python train.py --n_layer=8 --d_model=160 --n_head=5 --n_kv_head=1 --head_dim=32 --d_mlp=448 --vocab_size=585 --activation="swiglu" --norm="rmsnorm" --norm_place="pre" --norm_eps=1e-06 --positions="rope" --rope_base=59200.0 --rope_fraction=1.0 --qk_norm=true --attn_scale=0.177 --bias="none" --tie_embeddings=false --parallel_block=false --init="uniform" --init_std_qkv=0.0449 --init_std_o=0.0449 --init_std_up=0.0449 --init_std_down=0.0 --optimizer="adamw" --lr=0.00354 --beta1=0.95 --beta2=0.95 --weight_decay=0.068 --lr_head=0.0118 --warmup_steps=247 --schedule="wsd" --decay_fraction=1.0 --decay_shape="pow" --final_lr_fraction=0.02 --batch_tokens=32768 --seq_len=512 --doc_mask=false --train_tokens=147300000 --steps=4496 --dataset="wikipedia_en"
Each number is 500 + 25 x the weight over its row's rms, rounded and kept within 0 to 999. Layers, rows and columns count from 0. Numbers have three digits each. The size before them is the row's rms in percent of the matrix's.

# o: layer 5 attention output (transposed), 160x160, rms 0.0975, rows 25-31,57-63,89-95,121-127,153-159, columns 0-79
# v: layer 5 attention value, 32x160, rms 0.0907, rows 26-31, columns 0-79
# gate: layer 5 MLP gate, 448x160, rms 0.107, rows 0-11, columns 0-79
# up: layer 5 MLP up, 448x160, rms 0.104, rows 0-11, columns 0-79
# down: layer 5 MLP down (transposed), 448x160, rms 0.0949, rows 0-10, columns 0-79
o25 111:474514479488489524452490533485518507502475509514469504588527481507501501502466539531538469520482484505486506516496516503512474514508467490464484465505491473493456512497513481471516508498484485464483517540528455496446489518455500488507462488
o57 092:544463480483509532504507506494528491511519503490428466551480497502517502491467516494463463512496472512490477501482489469475524553521499476487506488519553529485502476499513509505481499531481443517502501499517463499521513539476483485473519519
o89 085:506508516486537535527494551500539509505541475522465468602480463529505461481479468505471455480490475523479502477442511475520501503517502502503495498527521480499507456484510479527460473486486452444482513478511502508500485531470494519508501552
o121 093:499511480495488529529532501486545497513503505495458522565482458509515480530475526553532486551491501521531505479478507491495493531478479497477467463523510492490511462452528476516505500473504462471474506457521486504453485549461524472495463496
o153 097:504505511526527574501476586499529540522531518508444471569482513525567463493486516482472496492490520512505506492492473464521526553508472492511516527522499491488506456481510509521504481516471518484500489513528498512486485518433492489524515480
v26 104:525520498538477512466485518474468559501493496500479529497497502471473484472488519480478507488489518503519497521454478455520530489532483503508451503532488516535469509488524514514494470518533502529470524477471557575492504475556480555493506519
o26 106:485507479482510494462505450496496491510507520498533477472478470522472520452501499487515497499484511493519526478497459518527521481521506501472518518509479513497471473451521520472517526464482517529501508483492490537480515511523466489498508468
o58 091:474475503501507507507473506555497499510477498557554469553472481472506491449472525535527497511490544519515514479474477496505527488479505462467550535547497466460475485438457521508522503534522485455543509476511479525483464487525474511516524518
o90 097:546471519510490468455468511506475510538467539527526473512550507480498456499535531530514491510546517472521516502475477523471488495487522528476470464563516520488518459463488522496545505479536554446509504513478479511514492480522542515502482513
o122 102:501507503472461471513507501485527482517465482511563519505475474490485489464499507500529489498485515485553493482486474472508487509486519496480518462534507516476502478457516503477468538480514525536495519484522476508474496516524522489454470466
o154 105:525522526516502516438501546543522519510466499538529456509530480507485513458478518496518489522501513524502523515525460467523544511490505497489471490548502496496466440482493502505534514494505518445504512499498467526455467505505510497495520484
v27 099:497485467553520491490560531532467529546502457519495474516514500455510481479542501496492463519484509471487525491478494511527496515475525525498488509523528538530516497520477483496451549536502493466504522486525496467510482494517524507459487507
o27 113:520530489492511520524482498508484525475525535520506461430507499520504482492530490439506492489497464494465511476508489521478527489483517518497518462476492540530491492493491478496447494508512493535484505456470470534540502481509480492502430512
o59 103:528541512500512510463490495513493513474492490514504503399513474521472481501547470512501506505507495477524478495518490513485507482522491538521485489503489517472506495512484538455506493458481503522526520520504483534510468547501552494509465498
o91 075:507489491478457502517539482540498540505493502456461477397501470518483484514444480521491501474483522514516489474453474477517545518531501461527503520520496479515502461470543481485492502455484479509491511506489512543483498492477503515501465511
o123 103:521505462516504507472481529522490512480522517484466457461521484498473500529489506480483461509503464487477491500499528503486490496516484548544521488499490501499475467490501485466523483473472485499508524510505523534528476452511477535519475541
o155 093:504533478501479501529546509494454519506472465498470490363467489533512442488500481499518469495488457466515502467480509498537548509522512536499482497514479513514486486486496517498479515467506485503531521487484478535498493501484519499466480446
v28 105:478519497519513520554479488505518496518457509518487507482471495463450485496515497479530480510512484488510486512550504495510473527459484514521463544483503490537495552494467469501506510538505487584465470495489490444495473500541525497461513486
o28 126:517535506491502481493496488505490440469484501478508505503463504477460429506528518524498521476457487491489493518460501486504472506508479520504543546462483464482453510498539483514482507449530492551528445544512484453482502497570485487507512504
o60 093:504528519503535479491509493490506517511460497496522488554435510484490509430510516537507450516488477507501494513472500509497496468491535510483561504460505500521532497480485521483495523524520490497488474508517466457486571498531559547490510503
o92 096:509529495472490474498458506541550500511476509558496510555535474478498461504510535507488491502495486499503581453486524512501478500501532500492441484506509501546541477453520559494474497496493472439473518496534475490502540495497514496477506512
o124 090:532530489497499443446493503508495494471444536520529519553484492456453473518496522494525479522509469496512534480475503518503497492502511578516525522466477488463515476477525549481504502488526494544465479522498520483496530512537527524490492506
o156 088:492547515514518508481458510554554533525470518560507503536484492519507454449510534524498473487507505507465525494480485514493506458514498520489493510477449475491523531521486514518484503510486506503493507467508478487479487485514498533485500515
v29 096:544513466496517494467497439499517492479498503505500500481516533516503508462494475468457505480473472501500485458468456493486511480520480467480542479548486471463520470488492503531492492559488489545447489470456518501527494487515525522500487529
o29 104:528517503494497519478521467483465483490592542483504497516479472530470545502464475482503512496527514491494480472514505507488491508502483458539529480515533484510502506502491498487551495472486529524523529490440525522470472466496472503524533531
o61 088:470491492535467489529455487503514532531497511529529455568435525502524465470502499481477517495484489501498538522477533477472502507500476490453515448538482478506531468490501513475515495521505523495512518475480511478475551480499533499461544508
o93 089:520481507481498445506496497485498502511509502506538489557486488479535486512548483515538481515530516479527500517513495486467511520515526501453468455539528539556545397458515514503490504466523520493497490505493519506473494528492517485497496498
o125 095:512542512460469502514479477466541462511549503487523507549435459520520489482478507523531509520524502486548502501497510464495483501500504466478491459504517511553515466474497456472519545499527532511468471472507486465457533529516521508470481499
o157 093:517520529482491521477467499484481518517533541515528465510488466510490497487448483461446526516472474495522539504534494440494503498495469492440507475541466506530522451468526526423516519556496548503512469519476486509464496524515524475481528492
v30 097:522520472494523469494507476457487481523470475509535494512479522493508533523474500465478505499478487545525472494536512520522491523482439498509542468524487501494471501514496508447536491561514510523480562511495512543466486507470494509551459471
o30 108:508515462455525518539522508482471491515515520484508481560471447480515505497512492521461520511492498504476550547517523491478472511465474473476499496498489491434454511476478507486556512522499497533496513544479479522493515513495512536535538513
o62 103:505488506511490533520502533533489464543484509515495482590521510461572501532492490497470519492464536463482532524480528473494478512500497469495509529489452511557488472504520506488526486540500507479510508523454479503478529478491524483545504471
o94 083:488484481504497476462483510515468495485493535496516490548526496482516449511475518493504507497496503474485526496528550501481475535494500506509465531511463516509533488452510568533491485502511529496510523539512482519519505497516530508528520462
o126 086:471477514466507498573505507493509482508477482525494462602502427464520506486475467535498503515473507517518522483488514469478526496505524475475464520499495517514517503473512510513473512515499479524476506489501484493459518545534502546472496478
o158 100:489441504472534495468465499551493515508488527497493513586559493519509465512459499471489509522468530495464541517519530474492459497512493497507499518513500479495481444515512516514485498514454558519492479518480510506473483454510518490522486515
v31 102:464500521512479478485523511468461512458508492496479511500478560476493512491482512523466514513514465467495507478494521488547559515484518468518477468528489462501516515484479562459533467465521539516472505503488485491515479556496489452523524465
o31 148:496502468506509468530516493498510525482463477511477521534508499500485486513537498498493515531508492484557456504485458512499497537494500507536548479491495484436511506474467514500480490485507489520531495546511477477535457521548504489527537473
o63 080:455498495499534504511499465476487524465550479478471510549521506519515500520509510476494485497504467520510449462496468506517521519481502512534514471478532472469481537479539535521565495518453504518470505469501512516476466474523528517558544508
o95 079:516512540543493471494475481501496484454538526521548480477503538500446523463523497456491495487511486516478459488501471506536481496496521482506535521497487476460488555509527504467555482490481523515516512494499508519511466530540535502499532484
o127 096:507493505487516468471490489476491520467513528519517464539544504506477514445529481492475506474496495515498474513501463489474511536486501456521515489513475499434495505503471517515465496522470468532550520547521477508539455497536493488502582485
o159 088:428487557489464422479514457477480473505492544490522515533484487484484503521530479551520500545506514503524464494491526509494485514474541481534503534514500478506489499470492526482494480497493485516502513537522526498523486507527524486530522507
gate0 111:501533538498469444496491514501539461502484519531487495513528503531449502456520496504529510503516460488500469503495488469494516510487507501476467453490506536495506501490478455486471467473460501528514533512534559491491564477510506464509489525
up0 106:443489500488465510480490521487505522484487518472514536503496511507521526522501538511535549528534499467487472481544492474530500541494490457511471489463520516492488543546532563468479522487486519496497518514483523513505474526522488488487514505
down0 109:500504485533547492480509509508518504500460500486489546479452486520450462525508512491477505490468425489477482476498529534514510504476497485490539494526529492501482492536487499501487518483534479486502460492548514544474423519518572498518532504
gate1 094:535493522490460480490522476499475487509506471552533509504495506485510484496509479474485467466525483481519522533511502542510513488502464520507473474474462510503497508440479481519493493512526506546518522516536522511520550484458505450488468523
up1 093:516482506480517500542487489491472489537501533552523479497502531531503506498520515499493539502512548519507507498483523530499506520501456509558487458508476509518545530521471460492522485491490506495567475482480512468492488523492482554497511500
down1 096:535483537508461532465469530508491458497509500532509504528485525486511493506481461473470481497517487499510510501511512497487498476510478488542480504545501455547525504470522499471491481510520511463508544509502469484516514486487474496554519514
gate2 103:533492519509493505497509509480550482479497498495505517479506555512455507499486502514464494479498472501517432501501501509465485545487531492490507531480490514486536520483505501556479544510464527505537525498519489504500501529475479442503503525
up2 105:519468507522502506466482467476484473508503454493475500502515484494491547525481523490457528491491512520482484510492545471543562459549499516472495542517510517556463464551512497494526496518498451522533510467509474535502537482550530515494470504
down2 106:502497510507502530510509480556498533500542484490460528583560469491467501515509487484464499474487502441513474479487483459515510457516496503500488473499505479467521475450512490493486504491500467463496538492472528500482441510495507530496471471
gate3 099:470533495490517490519455503494468524517498474508515501484472519489502534497473539516504468492490468527539518461538504483548504464467504495529536530499490501488467517514505553475491509500503519486557518466510504504467483514497486491515511529
up3 101:505542488465512494470479514476503518493491522516469491493497477482466540471502521450473495492519495514515443486506470482495509498494499541473488474471498518457488501521499474508510499484448521480522499472489449486483542523476507461498502497
down3 101:550499547484500504516477458486509521543487503520499457476508537566536496495501491479535469498489526493489487460503480524504488469516519506478484489499512476543495492522495459481507497478525535535525487506484548497524509500535493489429539517
gate4 101:508512514492528490553460445469486520507510511498506473498526462512512474568518482517494506509497485490517497516516485496540503514458480458505492496472510555515534508492490515467490507498519536498512523488501508489494469473492470529523477498
up4 096:495471504518505486487515459533508513572576515476469538508485480500523475477490498500503495537531454523492557505535477517509487512481526453523499496490479462520508510488471472495481530507519486516484477469505515504464524488496495548506496499
down4 100:511512464509472478494469520498533519448540500478563503533523491465474510474465534510463527477540507508532504510462515492486504470498508531480492501459501498486495495492472519491493499505488483474546572508486492522550510464501470474509511501
gate5 099:502476532441464506519486482537476459505497535513493558469534481467518472506523501500535519502475522528543466544526517473488489500495527522512537514472542487500489534458521523485507527516514519480499546526530499516494494524531438496509470510
up5 102:512512492468521481492502505481476505505555502456474454491478462475499494512520511491494548539533505491514491485512500485501477523515557501459443522521499508464538475494485491491485495470481491464516449505522481524492481511467521532462493503
down5 102:481521491485472500510471518544513503504451494547499505522511483525517527548475524467516496497490524472531516532450539478503477474506502511550456543514476497477539502480545504503465468460457508466490487497488530474474505521516478515505489500
gate6 105:497508492547468496496515505468471526525510465464488527466486505465492500475473505511526495480497501495499456525525476490477471518479475472498535512540500479492514553551537482490534544534464514521520520499492483511500542503522448495509540483
up6 103:493503457553517513475532483485545475487476518528478521491511500517548514519486458468526519449507519513482469513458493494549496488530527490469507520515514519481491529527472483528526453485520487579486460495485479506511474482504471536484502515
down6 102:500503507532460465522530514496453483532474530489510513491493478486456562525488468499496499516510490471528529510535463491511527521477528500537485438492458492502526496438518440454510477516524516516504526509487502498461520458481547471520519484
gate7 101:482501501505487498497479486501516492515528476505564460499478553490483521490527465498496477507484488517513486497553477561503493475497485489482474491461453490506520488556510512515502503499473509505541471485510471475492480545548511456541531529
up7 095:484502477512552499480572496459468505501535479469484541504506467504504515518519481528526474531506460529539481492497530477485488489496524545464540483503526491450510494501448508444483542474507529464496514482488561508500506482469492552453512471
down7 098:528467540497483486498497512477504517487501512485483473451528489516531499447539471470479453499482504482519545450511512529499478500468502495505507520497488467457541492520476466515499518485507523506501482508489512492413506532483484471512502520
gate8 106:485513536478538478488495463536499497486458501554507494463484482519525487522498472461510506543506502476457502522501513475490470553524515488484495491481494480481532529510443487481518494488491526500545493504490521517501496533503530498493516493
up8 105:507456479469535487528478470545517517498496526470493502510482498537458515493506487514527495489503502450531511543493472471540530486498487474470455468489549472496505486518494496512467507515496480504490518528475511511477440491471521450505478523
down8 111:471494529481488525513498515486504462495511511520474519498494497505489490522522486485534538479459538480455476455482492483476472478463490454489490518502522521474483480531536483480489480536532516476514479483558503485477463495546506543547493475
gate9 095:488515518547508489515418495518485521488492514542480491490494522541506475487489488477471516471496516541527483491519458508500514494506459467494547523494504475523504515536491519519505510500484524468490447538464530550518541465535483491499537505
up9 099:493502488509518520509549533464521508503522479494484471496465493455547495521476499492552495479522494507467533499524496500492550501514515472475509476503534476492536459483509467498483520536534472487511488503477479513477505501459505538528498497
down9 095:557513513516495511539501507542482513518491491509471534524431507492542496516527478496487515524506495519528450497478511496476457512496447537525482503516494455506522471491524466491465467498502482482530512484500516488477470523492510482501500491
gate10 098:503480526537522487508493465502493473495515558471499540453527509465491520494510533510522553494527553530485486503531456490523458565494460482479479472539478496482507556463480533450529516515501508456515465484519487536531502501548502504502473511
up10 096:538507457494487508486470505488496501515483466481486500498531483532504498476479470494423524490513513466531493505527503549480538484530521503533558509485514570480525489488492494525525489528475496460471532499535475523489534452504514481506545510
down10 099:500478477521503525512490490501485459495451480545509525541514504492496511513493483498508494532530468500482512509511497543526554500493524502431468515475490498503498554512499528447511518488487493516501487454553542546538490521530495520468494491
gate11 088:517486477496481498522454465508478493517520546483471533506506515511485522489546475503511503520483501526556512528505476532477498552512465500536543454512490544521515506479525453532518532543497533479482504472472519532487481530502528480512483517
up11 086:511480495508552515485462535510518523475491482492475494542459463473473518526494509496472485509473529517513543493513521500505470512451469510503487495502497499516524489474524512527472440479465477467537542509525494492518500508465467500567507487